config.yaml
d_model: 320
n_head: 5
activation: "squared_relu"
norm_eps: 1e-05
positions: "rope"
rope_base: 471000.0
parallel_block: false
init_std_up: 0.0221
beta1: 0.95
lr_head: 0.00527
warmup_steps: 0
schedule: "wsd"
decay_fraction: 0.762
doc_mask: true
Each number is 500 + 40 x the weight over its row's rms, rounded and kept within 0 to 999. Layers, rows and columns count from 0. Numbers have three digits each. The size before them is the row's rms in percent of the matrix's.

# layer 9 MLP up, 1280x320, rms 0.112, rows 329-662, columns 0-39
096:466515435591518612540515536469432518527489531460466505498428498540504467512487564475476485577551429465463496522559455570
098:530482523475463481482440513517470533431521439501530453531520457480445500555523575485542451536494451467477517469523518460
107:515500469472480563554562493482464484549504513509465540460466462516492502436527524466456594514474459523466473466529462480
095:476482505459457495532510503559420551461482556492546545441526504437425507458547422444494474521511521452511489456453484473
115:479473576507485454474597501562445508558454524484479535540447549570458563485574467444441599516525541449465412466502495527
109:428475464585444596440488556538464476499507571535517497540449567487447537411521471437560469512419518528508475506458466443
100:473519453499558494452540555460526483508506516459617490519522457551515514548484510485505537512505549496587565558569529436
099:547476594462499477510425546476453512509520513552523516516447451490495500517503482477532518530508431379502489502495542505
109:484448499453549515523497427525485564560491484573496516536508439517491492531518471537418509490502549527494543432502555496
091:450532508508375525516448529515525520517530492475557502445498377503543535564495521480567539489496459482498593529505509435
099:395509538538493445517520518532462511519594520462505516482489547473478532584552564524506516488466543520512572520536484526
102:500487470582535507523411487521537565493490525502418487524479483458515512533491507450412450527461445433483520522552513469
106:523499603497481488510489466545496527477483568566489454447519484501526492486527500473540465496539435442522410555477495499
054:441464496567434467511445548488456490511492541544512498532522527512484452529545506480509495434449439457529456512521530536
076:381489481530536502452527543502502452468533563505479487504426570556585517481466536512515434485470455474542492506544505485
095:472455536449450507546489480480497549490483480473419549459465482502443445540524523458478565484505567466442442461546480532
080:431450493432502476441504511527492589474532566504487546424517469482502483521507418538496468443447501537494560566506469517
106:446473437509548465530473447547506527561496478509530447546502478502510596484518555467430513452444545516532488463548455507
099:492503531492426529531531480526490487464487486546489459429488508508471484548469441507561512409459517515452552470502491507
106:464546481517432508599509445540521450540533498526452528504472536498435561523550445507457479522511502496580490513493487434
099:480467514448484564448507496502496482524562509521437464518611511471418474534476496505531478494549495504468492458514498518
101:481468466431494520522490501472501476514467461419518535576500509501523526508514492514484456469458559441460508532519514524
087:520523457456486449477604513493526535517506494568503465425508530511529462473505511446449532492506527492541528525571527481
087:564558511476478492526505490498461413517467477537421579462496492493471457475557555429410450503533557533503508498472496460
094:417474504534455562521453528500512487494527507556591490547494555420523412555499498547531507497474519475517557496553462502
109:531515459491517480494491425524500520555591495499521493438458474484604420509481546471498468489489508569464489492532495542
095:452399531564539528495545438543516478481480545488460489488468551525531517542534451472528487472531444505516462498531456506
099:500519543456459439544535538517472511490473559490553580497490490460533519459523464568487532490450464486599471533445533474
091:535560452587447492535421465532527469498498535522541512535432440476551592557508483439466513498534588454482429473488466455
098:479569493457470458508429452509484510504493489561537510476517542549506521475451514561479534512565422453508463443449477460
108:516553447495519535498568467472482531586476587490489431518465551494485544430488481421539496500438448431489483506495555545
096:491491569498507499488494439565538506547527536530476451528502513544447514506510477473577515450455456452438515535474490410
092:494546494450493468425492539497520463472593497540522552408533498489483492556450452541417448479450472532510468513516446468
090:459406445506526524541474465551565458469484465520439493524524541434471478474465534542471469494491524441521442480462495511
103:469483486509508488514491541476511445525490602537511458495509536578521500488527541464534466554457493563545506490463507519
098:438414475535499490502449478521505494500476569456515514517463460577532498539495529432532483523509477514558525533479490539
100:564590488505574482518428499504545544485439494519479490562470486506510553550426517464441548555486499517478483531517472508
104:506481525527491514494537468539595477455512535493522489494483427580416458502488486548481509520522421508490510538537522562
113:509533484486541493481468424502525522480485501520543502489455478516516521531477562519482495546424528479561511519468485535
089:588492545523423520463533417509482572507462463489561515525509488489525486517502537420539618530492525499524524486487551498
107:507504506502472491449519509523464529512463496532555569482455462511460560489533501521592469509498452543551513495484491478
106:461469433500452506598459487537535571593545487538464467510513535562495568495544461510449529539541461453556471479519526523
100:498548518415500512526485546509484493496526396480472490509428494460491477502469482508516539489525511512547508467468497524
089:468547523531500473532556463484490463489526524559500537521508479583566499488502514416504476545571483470463597524493437501
095:491479499537515482510498492534546468524562564485545449530526515521476548507493520504520472503455477561459550562489474471
093:528605474429510506495432442472513467489514443521471524526507525486500502505532553473497421516493541495533537477551461510
100:420488518490514498485508486523453541495565553494544524433536498519514539585495526438450540493484422495523512540488550452
105:464553483457475477480524559506532589485480463539540456544420405543512518432543588475498523509505495528539543475521507520
092:537477563461531452494463504510513489554447512544458460466512484491545543510506521535537513488478534515446471522511463525
112:524537466476522525476544521525504499447479491493522499537396491488556511559508496477457505486497572498485493466509497497
098:553493437543476461538420499519528551522464515536590511507563505527473545489472506497499505476520467481494513485511522508
106:500499548500509476503505464512597517427584546483409464509518471528514566523533506609482469480530505481501582485481517479
109:466485455531457518529545498541462486518561554574521500496485495505482529575524501431496450444403569510492496465536523462
098:542482520485491572450465431610478512449512457504512524576484471493510455572512524449484434515457525483540512506453509521
095:445510504530521494478506561500500536553501481540494474500488478483547473538469486516454556504511534505476479498494496521
100:578490497457492526478456473541514484474473520541550489410493471459472469510475503484512531544457528437537435435497475494
114:457463499516509558492474484488439452522438492393472612628499549501442534529473510454492547451501459497482578550519507522
097:520513455439526513548454509482420485440496514579504483577483494491546484479487518535496403527503487527472543578442438510
099:509438414481502499531509525545510493468537496550544496388513544425502466575457513452508422542517511426501505455552442472
102:559513571549499550538475521455515519531449534532557509579559522472483466467535494479412509498576435491500421489572612513
112:496496503558461502575522489527527476439459473497494538615465444537575491526557498494512434528386446551517440500493454516
105:522464476449540506452497493550565499562453491570516517488568541551454506535495367521557463474443494485457559501554591553
103:459482453510561440475441516542463536542493466535493468452474546540516492486503542416507575520505525446461430470541536475
109:475580615521602518481469481480487434367445525471387475503518493517425538495512505513532548487446567481559470499439455530
098:538453499504522507472514519525527484471541483551492557557502485538440497523556552526501502563561473479454520514501602495
102:577480444551441603551453541495527519546507527499461546527517497477509536486472581467520563498468494453518443494500454572
111:592539487469514575487449481475539462477437470502487486500511521442560406453529496410455583535536571530499461507489495455
097:501450491480512530505548494556502572479398483430566444494468520478565457515488567453526432508494506508461496542559524465
118:533451481482454567511449500507453472482554459514544482514465520506524511518529503487484484544482498463476432513563522543
110:525428511497472499485493510536543457559541426471528491500498546467453465459543463497554560522549517509537528485563494579
097:448488556472531449497471515555452520504551494559506478545506523539494441471527474442504498525538473427475446540512537394
113:508458490474445537486538456533527495470462558521534546496542435444484507469533502472565569575566469493448481524495527555
099:490558444434564535456508515503524633528456474508550542500540559455443484539473490379497478530482495488518454479519583471
105:463531487505514573479378459552447469520463527460542584527495499523429504486512549496475510531496462555472533470589559460
105:476519465495544503489509481538546410484526543538570572484590538489477524484505515477438591532523525560492494487525557480
092:455536563445522474453454484560504509570494478549475460499446410532491510500552527511503531484448438492553477500409503492
071:485469524533439485585530559469476483502502426581505483474470471418551446513496504532477511440490533544530492522516531517
095:424479492510572444462480545544585487462535509639495513544468478467485503540578505534600431512394422476479449465474466545
094:461523475513508488495495500481439486493563472545485540498517475532526524513518462461485553481517501484550468405606524502
098:497500484500417490486438454519547551474457522525509563540484466486476460533591495486441455491538545492523485523501455523
100:471475535553448494549501473475501475494488472462498498510522574434521520529506554553487529598550494428527557558507462509
099:510521561430468532490466495518473503483485511456476478459419476515473540528586517481490489460497539465493446450457525500
099:462498486545528553515559447478432477484505510451496509513521525441457480550523465447495434447450504439423467516544511513
111:505441502516485541534410424490497484526415474508399616526467426498521497418543480457499429463510495543475536527505525544
102:574472517493516482550512488463458601474521460533515569492482544509482557550521512530461539551532473530453498421502469551
092:492554535474550517464464459478520548410552459555423431484473529458500513448468490484490420533502491465506451488493515527
109:527539500495475519445469513557474500567513494513573540530572515535450480540592535467514486523499440518531525483555563488
103:570473522479442506530566590487527450424551526495576553563524479434530574555533542499465479459469429538461448562513563462
109:529468426567478542425526465553595470528479525454511548561578484518478471522512534571478513553506507489436529495552487544
085:501469511479498501462497477456472541414496494517511512492479541532466523539504421565506509417518540484513523471478496475
099:495494447529560463545517489547510508558487566488507441551489500504493533502542413468422524488447449445491554521470424491
105:460538440467595437432424528534447493523629483466492564417535462501495484443492474485418531481479535507545589439504483417
107:521506488431498537516454573546465560492494466469609523454522543531537546549436523558397524512443528462530532477497531503
092:510468496492552553558498534518461463504460419469538477500492493502426528451445513497488471495512407458535526554580483453
101:530460444509472550504522488488479461567460482499535519536467547465510543459517573475462478503441431473496473549527520514
098:521499422446514526505455566474511496491532436485514534531483489465475437474521503471468551451495540427487509539529448491
095:511477509532512536511426537436526426496413538500470561391497461481529459489488586445483498506465496560494557490546489572
097:463432513409439438535493569522445536517515418465480508509455516451517486485521492482480514429475539499521528461545508506
099:382539478535469509482501482455486619484517476494482476489455552539553457528521548476429570551523576483411438461483556515
105:527499455552442513481532495476517488510481452531509560469505452460539585503496533565498461494532490504472482487551533526
098:465471487494524470574430487461489515527555470491514518508502489528422524477493481475505500527469478516536493544402538465
092:437441526517574540528579472387490423500470494465543583522478512477508472516512592477499504446509495487468464516537504477
102:417517511512448534610566515452402496510512529526525570440467496411458558501492478537459514403557491458503489472557427492
112:567576462487413453464506575512478482526466398548513497455553501497542572459569485482503424487532470511454513493558579539
093:550503463557519542507548490534466541561539588497431459512439446524543507453520402523498483502536591529478494469538485523
107:490409530524594530493499438544538461607457526490517501517529504547574440453470496489464474444494488541517564458464500453
106:482561484562535518503472507513565549489486455482493530497444569506520487538563475487479473581514472488514544610519568416
104:538513527452499540469424536528484485496493536521463556463576427479458472533560512525479493464540543544517576529499531476
106:435484517519518464583461520498463479485577449540416484478481500510470529481514515499578491490529478525521512465386524444
100:499458482474402479495462474456469520505523542547570516454602432453534504428446546543524517415535520425601539491620417507
102:486492496487513459475561579530518522514571600511495528456556538461477419480489469486550473562532457542513478430481459555
091:491488512514557442513516485530551509518530539490567481510502501494493523466508535462478481434559507530482539521545490538
109:515511524451476426525458474518602527544450456497552499514542504524541506423502548535504484502497490491466574423550505534
101:467471448511469521530492450501531473525499491502545489485451524503560515539541481552539497576478501520583493503554509426
109:558518491553390513489481483524544514548455640553437467521460559461456571544481528436543511510445462444489500538499549500
104:499459499555496556504522491497485530521493448453479528558451470425459509424471484528444506503477490489511478551533473482
101:512469473500438588532466506495585468521538455417459496562468498499567523445524481399558476582544506516487498518487448565
090:484525491535452451480544526463467478551490494476468508557538489500435518413518484440556537490476543495493477545551424550
104:487518465540456493469516449514477477487511498518498514529556447501463530425516510508528475471522481478445486477578473540
095:483548473513461500507545478490463559450507499585520542543527498459563572517502467547530406510507506501463472508475458489
091:489554422485557411537479499467473435479516464489457452459494553398487494493496490458500467556538478511493466553525566534
095:527480421443509524514499510556441507428520525448537507439461499496536433490485542487539595490518495504539484477494514450
101:473506368480522434496438491487559462550521542473522490528548471501463535489483551536497471528528505526435539515570483470
111:568461478557521528531472549497503475523508530531521496484470438490439521493549556476571497491461374501544458507504548528
094:531485434477462451553559488485452453523532510488533524573541467505503478533492558510512481532436460515577524524501456555
113:536572448581475501488495459477493470519563556498579472495544567488500504442498555498458449482508518449519464497482509494
107:495417504469537556582539510519478562479516460575482515534460432474564490555506538578439474436564432505431573525436464518
097:452552492454511507508486476482477483519452532565538538501537438493487510500546488532506524499515508472476435451515435534
110:453441483447449511501520500503465467504508509476535478528517492533527496476488517476544495508542437489429441535482526497
107:576491487526504538508553465518484502453511548488549510459586533469522473471463465493431464503437518463424443553491501460
082:562429490473447543491450478487502479465505476463538534456406470481544553530543541476445537531501503462465448551504477486
089:529536497516517529513468482532510498534475419537487473432444508472453502523455576499462462477537447441510560478472518562
109:503503552455494533479474437544550599521458520473484552566472501543464440507550447461422439559496480516497538524517497472
101:519446482486510533485529525566504539509467507484530458488480515477474555489483483475379519426538467504602488502575548437
103:545484550505448492491441479520460464492440494509528508508508427517488503555452491522558536476482493503545543511501493519
096:550464527512461507488491542452449542509504521542498573562543487590442514465505521462426499472482449549468452506484470509
104:517532501436480490505514541543536452540471556487466495446451457503586431490559456453499528547464464523492484544462536467
099:507491468464486526545550532505548504471513539495447490558497555526540526471496469426502523482561553489541512475512468422
093:497525450520451504508487523513484497469557480540528517537466534494517399442460499480467482495554503535546475548556544530
098:511476437429512567510490487486437462518465413513483527503465498489537554563513511482519394470490580517536463528546498487
096:536483482524560538497428510490510585445518477491479589526485553501486521427525506474465516574537549526465492504586538481
092:490540476464475550505515449530568515444478532513474516441511481566507534476537534410434468547529477487549566496578508547
099:494469543471512490509538531499498555518531569453602467533514449494505497549593518547570441538529523487454412486544478533
098:560492557486530546551505517469437491557472454596516481562484538463552518499519520480496497533507467487502536514483483492
100:431474524495560465491442515508431538492606485469560525474446388465513458454546515398477453541521558445559498534493546483
109:591568508483529567468511507519498369510488506462426504498558583510402445547525545435476470533499522496485553542509517502
104:522491584517527508488445462504508573462460495409487554466516508498497455561538498513542524505475484504560550461514522487
101:510513432461481524524522561502532539490416556503526535463556456414508500560517507525577537613527506479495514515636539506
107:555528505465482533522546453490492515530499514502512522433517489493554506508447525464458505527521503474540515482511460506
098:534505501449480494451510512520415505475414498533453487588473502527516486525506423520510560519496499458587561553500504496
106:567578565509541471552498444554511487479498423504467521454541524479557480386488497491497553453402475484450568485534543561
103:482538516552520454536506489564470445588530485549441534526532604537574519593539514537438516536485555515507519552516519544
090:588481476538438506543566488460513565505412472498480515496466391512563522543442448542484478534556517462507499492539523496
099:433504494498451497529480504482450478545516493522522512531461540539482459510498560498549550459511529444552523461527492523
106:491488542543444466484511538515544484464492478477503490483526556525480532455495504504532517538537547496493492484546460467
101:573565512469499582466553511550538408486487522537512479516520550533543515448523507546563473557524510496498513454543494520
106:505472407498500566507561481586434527499518560527504484446564537450558481565580473529547479549460518514486522473508477458
102:509521540515427462447469461551532517510543540505480573493575531525495556530466584435461427452515532480513510538532482495
108:484506469372460497549464500509491453531465449572518519500441528561441502465500485468460442548427534565434496516463460480
095:478427425501476462604522562556514512497500479499498482517524486445503521473481510510461476461542507485435534491554538505
093:505482515492500518540532474506502502540525424455463525519470449537462451507518464443572494514503556487583525511489566510
099:483621475465463522460481461535466510414486471486482512517576492454495548488485506511499504505432491521528412440525532529
101:478533505436493604557521513508523401504529478462512532364456497509490526527493477504478494514547475494557587474586505458
088:463513492532496550480496519478473453480515537538570556526548526468562486449551506482470464553435513409462482522526520470
090:521484452526407413565455546467448509483455511475507459542480524461517496455537548468545551591579484539523492457557533511
094:518457576478537575468583468494513514544445453424493475508467511473483457479533430457497469501568542532524472486566526526
107:512551447473510493478500561526508559567475456480528489456470419438524442515496459550519544500453514538490575400495482470
088:523531498534414483460525561449549551561575490616488486582474484492387484518504554476527559536520397517478469522481608409
104:484542471511514529529466544454487574482508467447532491512508545504513502454543473484477430491509567461445469462575521494
101:506503470389433451463571465558530513469487491434549495497533441510547486475490547565479537457515483544497549529494523491
098:507514527496541462537493542559487500561511529537410436509494491443602516555535495485561485462454491475497518500434497470
090:528502518486525425456505487432413549503437596470521508511474505546486527459501507507574491549527469624499439485566496462
101:585494479501413501519478487547523513544466465556556495449465452385511614520553506463517562533484491474562445444536466496
097:507470570481475476498467505494572510527404474581580570495516566508469536460446494412506506493463457513546480470536473480
096:486468505519499524468521528552486542498485569502485435505515535506454501468530480508514535606476557454473406454559475557
091:503439460432405565490533536521454473374485457512481479507528497471518527536561503498477509419479482475409530555526463493
095:503571481509546524548508531491472564467523471473489432509425480517497516435547522534396372493521520494532502502461531475
093:464487506477550476514431507560474517518528574549467546512451463454545518544531551510493531479528470519493524443485496527
079:492464451543529481540507480564494534521498561568529551518473502590555567481489543427472562515553531538557498415529538486
084:502473562481476552561422544502565517411491499464476515461474514603540485539490507515449411494552494546509461538575499542
094:506514531542450453523521532534474517515514485461549499511514516420572498481534517502462548596476443524510472529523530520
099:513463492486482504481565452482453537515543497502463561557521461538495507435547483544477538493527490505525514440378478437
094:485488548500531490487516464515431472519472478477427483477505540509535557549539415479491502501509529425382495541476474533
095:505506483492492454435453494512506486506458497487443447566475507589507509497555539585548484460501511479505492593517478522
098:488493571564517504499539524490521498512514559546550574564452511448459469528557523515506457457465439478484468523517450506
099:425452468553527507548489516562516528501604536471513517475494511462447454444567433473434494509542422535494443423535448458
095:474479465503459552485500525485538522447561483570517536494487556486572472482520511446498435572564513496457480562450503483
090:524536495487536551489460466482471491475481497514530466510537474470456492565539587506442495456520529415512511539570493560
095:503525474514449466528566497525463508533502479448511493445489524589449461514530497532490527450552500520497486507546548498
111:501464519575509565500457464568507518492507497563428539505571543525489475541532511483437433482541499512470538450462556450
097:480409526516466518499475533456539515533488423522519514395484511531539542481545512585562468491480511453533524520486495509
093:491474598511524458530524519544495503495540478494559444535472538480552542445468548509536537540570451479509436561473589499
090:494462453522426475512483538458447441462552440499438572450528510530480536501496534449471496489488535491474567563486480448
104:462491553518556540495512528538461477514579512539506540475517531432509468514508576497516463433471509608507482450541517519
102:490481538453490513504513505521457510479524458496514467511537523465476551512562538534550502468539447563556460494504488427
101:473474431492452493502446539499508442458463525454585538480500511437524497494483470436449493541548520470501473449470498554
103:578563483464536566488508445476474552494457526433531489469464475563490545461524459468463549459462513554534489499568502494
103:502533439500504563571573560493507532517530513490506480504544410519550544497479520441501493574582510511515507494571456508
096:543527558506610529527471518509472466525542532474477489455497555524510560419496464522507540505450523489432499474451487531
105:507512450525502567510471553530489524435579487411602486459401472502532474500510415454477533472474498560528487433502480540
099:473464461531476484564479521454485518518445517536609503502526571496443499527464481465458422524459492482554535490493536489
095:480465502516559521582440573501593434521440518424519466540551483444509428585529481456451541425514474510477540511553464405
085:499491521467520518508559536531532474479414489526501484587504495408464533531484494549471554458517466564497464399441491494
105:427494426494502490541481554536529468492504497474566479512476457500536475530508483538524530585481440438546493607556533560
098:449469459456468517477471555493513509538517512528610425549488508497487480434499460352549532505499565512561534480448518520
088:480523445444483528478516495442465446494555477488476524452483561585486475463539531523553461561438478460514518495568517505
099:504499507509455519522450557473567458549502445558558567444478497502548533395439506458492489540489466518465482517425530438
093:494511407465536472546555445458460511511529492488522449439472480546515537490493506490502482484560528572504467440459562519
099:547466480543534565491519445479425502468491513432463458514576473467566637560547539484495505472518448530549485413515505412
110:459451533500488555565499464542458586511459444569560477429516442505497454416500490454463485437475510508470455578476473490
100:549526466508543472523575502532555414495549447478512553503525513495517514534462563511495523453545426487503519478463573492
097:472562496419558465523537522500488545527424434590489554486549486554579457526460511484550535477475573443467499510546435456
097:514560486551466477490438428507506511564459492480527487539522482516442528501519610578573505515497476416473471415489423474
094:480480440546542520485478524512458535520444423466538475472497543492515489562528471516446518452532522517492487505507529482
113:516523520518493446558533587505537431453513565491509512526427530579516475487483543527406521479464483538501522458477515468
098:499531480411552485522455582486492459564502500496521515523545475491551511554485488493467474470519546508459481515565544470
086:510491482566485494482458509455504470544573479459550483510558558493539523510520514549542554545499482488500521520501474517
107:480535439503548452537468533467489492462457463544508542448452531473477466459548586432518481519426559426427493426520530532
120:454447488504522473547527497527469474478469459503574441532491553486489483518498479475450524510478471505477502526471456534
103:493468472460519564564558494537545489555505486489494499499450477495602569469470464419513495517439473532508519485492484514
099:448513491562443500540504483481530466475537435467538442522443521407573525438560573473499501458444546518483483457491464526
089:376513546486463504493486542465437531401489569444444473507529499486578499529542513497413512582486481459489445460464512516
100:444476485493479431535430490538493478481475537532521529566579551532573556423490525454450421563506516522540469484450557558
091:454484498509543479548512525517537462452523495530498540473503494526491418504535493485493494491586520463566424487461490509
109:525521533528436504535510434491517483417503565548405416458441488562485388481550526556488480550482539489488497505452448486
102:517548544559456487391513495562450499467487494539535533538516526476550464551495414571486531574426467514539503558557489567
086:507505530535441522550551497463471444419529517497487511537479522532473519504494508489524515534495546486518568575530437476
105:535484534515521470540471479525510524394503554498508505531478513579551437483503452489435507544479514481489476541515544507
102:483489541498542532523471445543511562441506471557570511493509548517542450573523410512490423523479451464491549488486470501
109:479545484524478549476445439553451489560473462531504467541554541451487602470475534454548553485454437496492565422451478472
091:526536553510482543444531506480425505517427536495515434496414565477507495524462457450523491480505526543410455488534495488
084:557480470502485527533469530467487487432483505461528570518492509448511484593519529496535511468533391516486494480509510567
103:476485486518500514489458479474474516494508504502530539416431474520521403458512516484486493533553507505570487589408528506
099:511487508491496550461540445551513557494482496470555462458528540502509505520568462484483540527528472442450553552569504481
100:493453496551509453553491486526545489502593545549560458525524555431477480552521481498526491455544523507495554464483548526
096:404474505473529517460575512509501471480533476605520509543516453486513550519508479484443432432540555474522450511536454485
081:593533503488500462484528503508414474516506481480492561475495563567435563535525438442506567528522508466538453551564508481
104:456472484531503540567456480552489493480626475537464505495474441528436491513499485506533522444481465483521521447540467523
110:441516464538492508552475428538509494538468486484460573468468567468481511494510456519515460578493500451478504458460433479
103:514509525500466450452500464557451570493480551516520545374497536454496441534601497505547533602524502523497452394487527412
104:494531510428473538499496541463531475432460475476451565475448529434474455503527609536532574459495478552502521523460501479
093:506520495472480518535492507552499521473548524464386496504498491526446504571544534498459431485514520458433435451425478522
101:462523546493518570465459539507499466507508476479502522421530548504417522527539497497438500491504511523517507540534484519
100:469554497598504505512520490507448471546551496545545485512432488556463512519472496496496505533514461500552364475535443484
096:486544486400411488496532467492430539503505435463415427517505512521483508510478509479520518545432455511461460442485451514
104:574448468461491520470544507483523424393472559504508481515461517510482505490524526492528539513436552473441472564437545528
100:429529463488437484560481522462462429491516523522453505542475525522530513471494539551572585574488569535533501465478578516
097:455512534532489541529521482460485525501471549544485556473453525487462544492558462419535459522499569460540459446457503538
098:452512558568491446465434449523579555481478469518549542506455524502508479546522505438530503473482417509505506540460383505
099:555432413488500507511508493537529462456460464531512559476521529499497435506419474515489508531471490526559499496435471466
103:516493526481480490492502509510456516443500564515496589498479395441529455458551524542523528376491447518562465460485494500
112:544524513497458515423546519478526523534603515519527488452535473499607541552530456418481533526456541515526526534505524520
109:536539502444536577498502505579512513505426453582465490503475516536486553444510465504567507537502502498438543549476531480
094:568509498518541521493466476534460574512522504558450492549495518498492547459499504530533503491501486491562587524560509500
088:549512511515514411521493573437568521488482460446477500486524353491512575514464473491453518555459475517582497525506553532
099:445514553500471491603527530486508480512481454528465461464542562425458548484544461474508497400508511509403486590454480497
096:574532497496503558552429545459498495494566501436491493552545492458552486450522493464515565477542493430577442503492491514
105:485464450453449483471441459502533493451478513502478472465478478562474518510525486482471440512420526465502441512591557535
089:501491421522509550509470564464527408501473477458508517487538507435503462454500489496428526420482474500458535486507440517
100:506460519547426478526464489509555507574520493516462470494516487510524490512474442484437487505544464515560495485560493456
105:490503514559496548519467444492445467495552436521486493553449471469516559504499516534491432565525444448504510521540503523
097:535481470511544512523476530480492472586503501480542500510480477471494482535473465543514475493498516468506556479539465476
100:496520423479487473542582531510497445501506494484492549512493516452536465531495430453491549496448577540411519406491552463
094:505501537484468423571405513501510496526540533537497479524542534463497486468510485574484496558495563505548460536502501529
101:516526475467528490498448525553555554463499476574544481535539503522462488516491463440448467498501537492453454454421534446
110:591482463472447523565476559485528466521543492443557523514457422517495489441548424495440486509518466566485474439544496502
111:495476509546475491509518519537489500524523468455445533491525484462515541424488567484450511505604524535573552454471525458
098:523486532470540536492466497507481505513469512471447449458542492518421504613494509495495493502474565449474479478497497482
095:540536461555426511512552494479459578559536490492502501472518493499540369557539495483470524508581469577514545539461539511
095:519485495530486505504492497469474518520522486474472455537484487465514567591514479408476509550518543484487503555521456416
096:510500491509561465439461469515601551528504507449497478529535517523503515525426554467510524470469504478470481516428433498
094:487494504473466458463481512493460549577533436515563482504456356412577457564460537467494500488455481463438464542519498482
107:492502454467541543448485503542518460501520487513522458483516537435445510468538526477533460510515476522501423488544470469
105:521501508482489563492502501469485485525472489458507458586493511517543422467503524460524509548510503492503465541548454505
104:506488526506417551541446470468554515544462559526474506522507457611472513473557450537536514505449475478476468513509480471
103:585537498469485480545500462516452551488502522459477531569498543473549559563481575618514491452413485520550451517457447510
113:506407501512511486484472453511512412517431500474506529569495469458487470572503485495515508485489500459430485527495533542
094:524444403476514449502524460527500502520484437494474447532425554509534541519475464471466533458522529451409536519513475534
096:463554503459503569526507458492478481552479465524479451525544483521500493573454527468520497524544526544504498517523516490
096:431481533545491481517424491540440461543602445475450470516477497584545501506499486489544536510490543491466508394491441557
106:545509450512530480502487503552479529485502529499476473504563559482487454467528466445552546441416513518548512543547511545
098:529484413587442499519459534548530456580498527497501438525544508486463498527537463463495495448506532540480571534472522514
110:577382509549481530548535519508452473422495509538488474510488495505467498441502458499475452532460555523436514473505512464
093:464494544431451524490499524495482474532519542479487516456510429473507484436516561455519547519517555466514420493491516551
102:555464453541475542496543538475516483464460472526517451477588451490434522465512543520496450488471469458437468410524504513
108:482547491459498525478568510519438471563494461529519497519496497532538495540492517518540481503505505564442522475467505440
105:452461514462437512517541530510461515474517485559538443426494513585551530551481501532457534573537517550505471554498533477
088:473406467488512480483526569545521499485547558484455510570434567468464524464522520474468484507493534535501480444521453396
089:571490472551456549495522465531473520460438533577525519463502441471515488495503399512493497455470473541448514459463500532
102:519489493499549466558444516533518514501470465478475531550505537519470469443463452468458506516475496517519468535518502582
101:467479528561508568492447465524489460544489498434440480502555543526554453524493566460439494459515527556482540500563500524
094:495455551573529496494503521479583551508542550550475453482447515500542533532436492518541510482507532500526515471428558623
107:552442442521471539478463436466494455440534483567526511523486522397554451573503510554457436480445460480504456539460521520
088:476474540483439508488460551525482579510516548472483534498462494501519529556505527478484529509429498488521483490441490551
098:490423552508487489494425494549473513481524498524480533607539514437431472557526449517488540474537484524583483481501502435
096:496428508550566539510561444506522590490567541477511557526478534577445545571504505493527406504484467481515497467397480487
099:515523515487470488577519526444451478575544482562445525501541555483509471527475514474461478514490464558471521512411487497
090:505600525521555521498457520482592493528465458536491469485474471443427488512541533458434504522498455467469495560545507482
109:520564493478477456550499540467499471532401473492505468581517502497533497529562522537497522523542530550576475537579497498
096:492593493542461484494514474479427502479494477512542573489468549468497431495463503476501516504575467528428453516473511520
099:566515467456476429476583505495507444440522418469482512482539514525465484532524541474474525524495600564525499509523481503
107:561403465457421538467468472485515525536520461434558498493497490516508476512467540481464567489506439513442521499509462461
099:504541494480506551496508525530470516509512460509476479548470461538426476401493515463480566428526475428397508486566536503
104:548529456490469533454466501538463527488502423542444496541537464498482496493506505486551494416544510497525548589513454486
099:406495498490510510543548599522500531564499515579468486534459539456489504530486509507512568413529457389500520429490472506
097:518472516526500495478510475547468507508513579560437472544555528487469493511502550501500562544498516406473527512490447574
095:482515409482507471514520543497501452511472453514569508533581533428450573552423524490449485477529524472484470485477511473
097:526548511469467492519480523562486434499451562496542488462541454546530484523482526510513555479499520509466478566543467438
109:525611513436415469488472507536488494514478479606496454535456544544485450541473563443501556590472596449521490560536504506
105:547509428544506484476466565514498555466508513532528554469502456461452571437475566496481573526514531523543583531527533550
106:460523518480413467570556553464360457518562473543535479498519435496492498506478489535500470522450567438626541487489540503
106:538523540517568506579536502507500410482447479546512528532465534528564485558508502525468495569456577502527469507448543535
096:533523600505476488482445467534463556515557553516460483480551417432522477448563549514464558570494519526500528590526551468
102:553470481521496554521479468481520547549451523438551465588489467473508523537510524491481487502532604480527509525504463546
103:526500454542507504516434498529438499544464435485495478448497491495479553477428478541518441520462466521444504529478449469
115:435518450506497525521480475503524565411581492517507514496457547498417536487491469470406553551522454464552519443488518502
093:519418419491529521488472567521503616552516577468544502517545515530551488449469568429518440515497412435479523565485493528
098:530442506477463438511485483468496585497581518482501473483512588526542520546550540503497489526479452511389476511514487499
098:543473505473470530490434484536573474461413566516506471491499524491522477522445502458460554519505483490481488413520562595
105:415482547445451489618540535574477490477482509495501488556495491465483435459482506422462492482516473512543440417480541540
096:476554474542466436512433537539539521548503584527507465416541481508455482516506485492485477499525602562471554447477460509
095:516439540451495488519460586514480472505481513496495502512503545523487547521557589574504490526555521486465525476485524494
096:552568468475535527517497512456453419476448469518541511488539494561513518561494596594512505470517439408392540507507546491
117:497444512518486546399444462518509507544521502519497481488507495532444469484534574438544501422497431450459498526538394499
097:477508439491528446524444506491511545478519440493596478562413506518503466416526518511488520511514518517526447446485607480
116:467483434466486495574525479506539475561465497477525484529425487476438489477437552504550460560452465508545487529522483507
105:479519597547545547512475481549520522505519581465529543535512531451475548521526467486518485459487499449464536474524539455
102:452518479538528476399452485531508536560542445464445503479483486495512496554530459503493504491518540456604474503488526585
099:446486446541520518513479545517452514516495549531561508536410572481394428499516471498530451451525446556475458507494475495
100:507476535539443512519453445445529594510528550486501497541458478512563484489608479471446468566467495550503391431482383521
093:469502554517510518532499500505547462477553532551473562506518539510509464559489501468520520473481563478518514464523530484
105:510538470483549547418480480514595466390466500431572411480524481489523591548570533575535569531525521532495450516426476457
101:453501471598490515456493487474540488560525567462553570495445520492468478455473506438501463486527494465516554433595521438
094:487547540504483443433532529565483478556500488491464493521455561511504547519428444497550489478554541529526533450578527550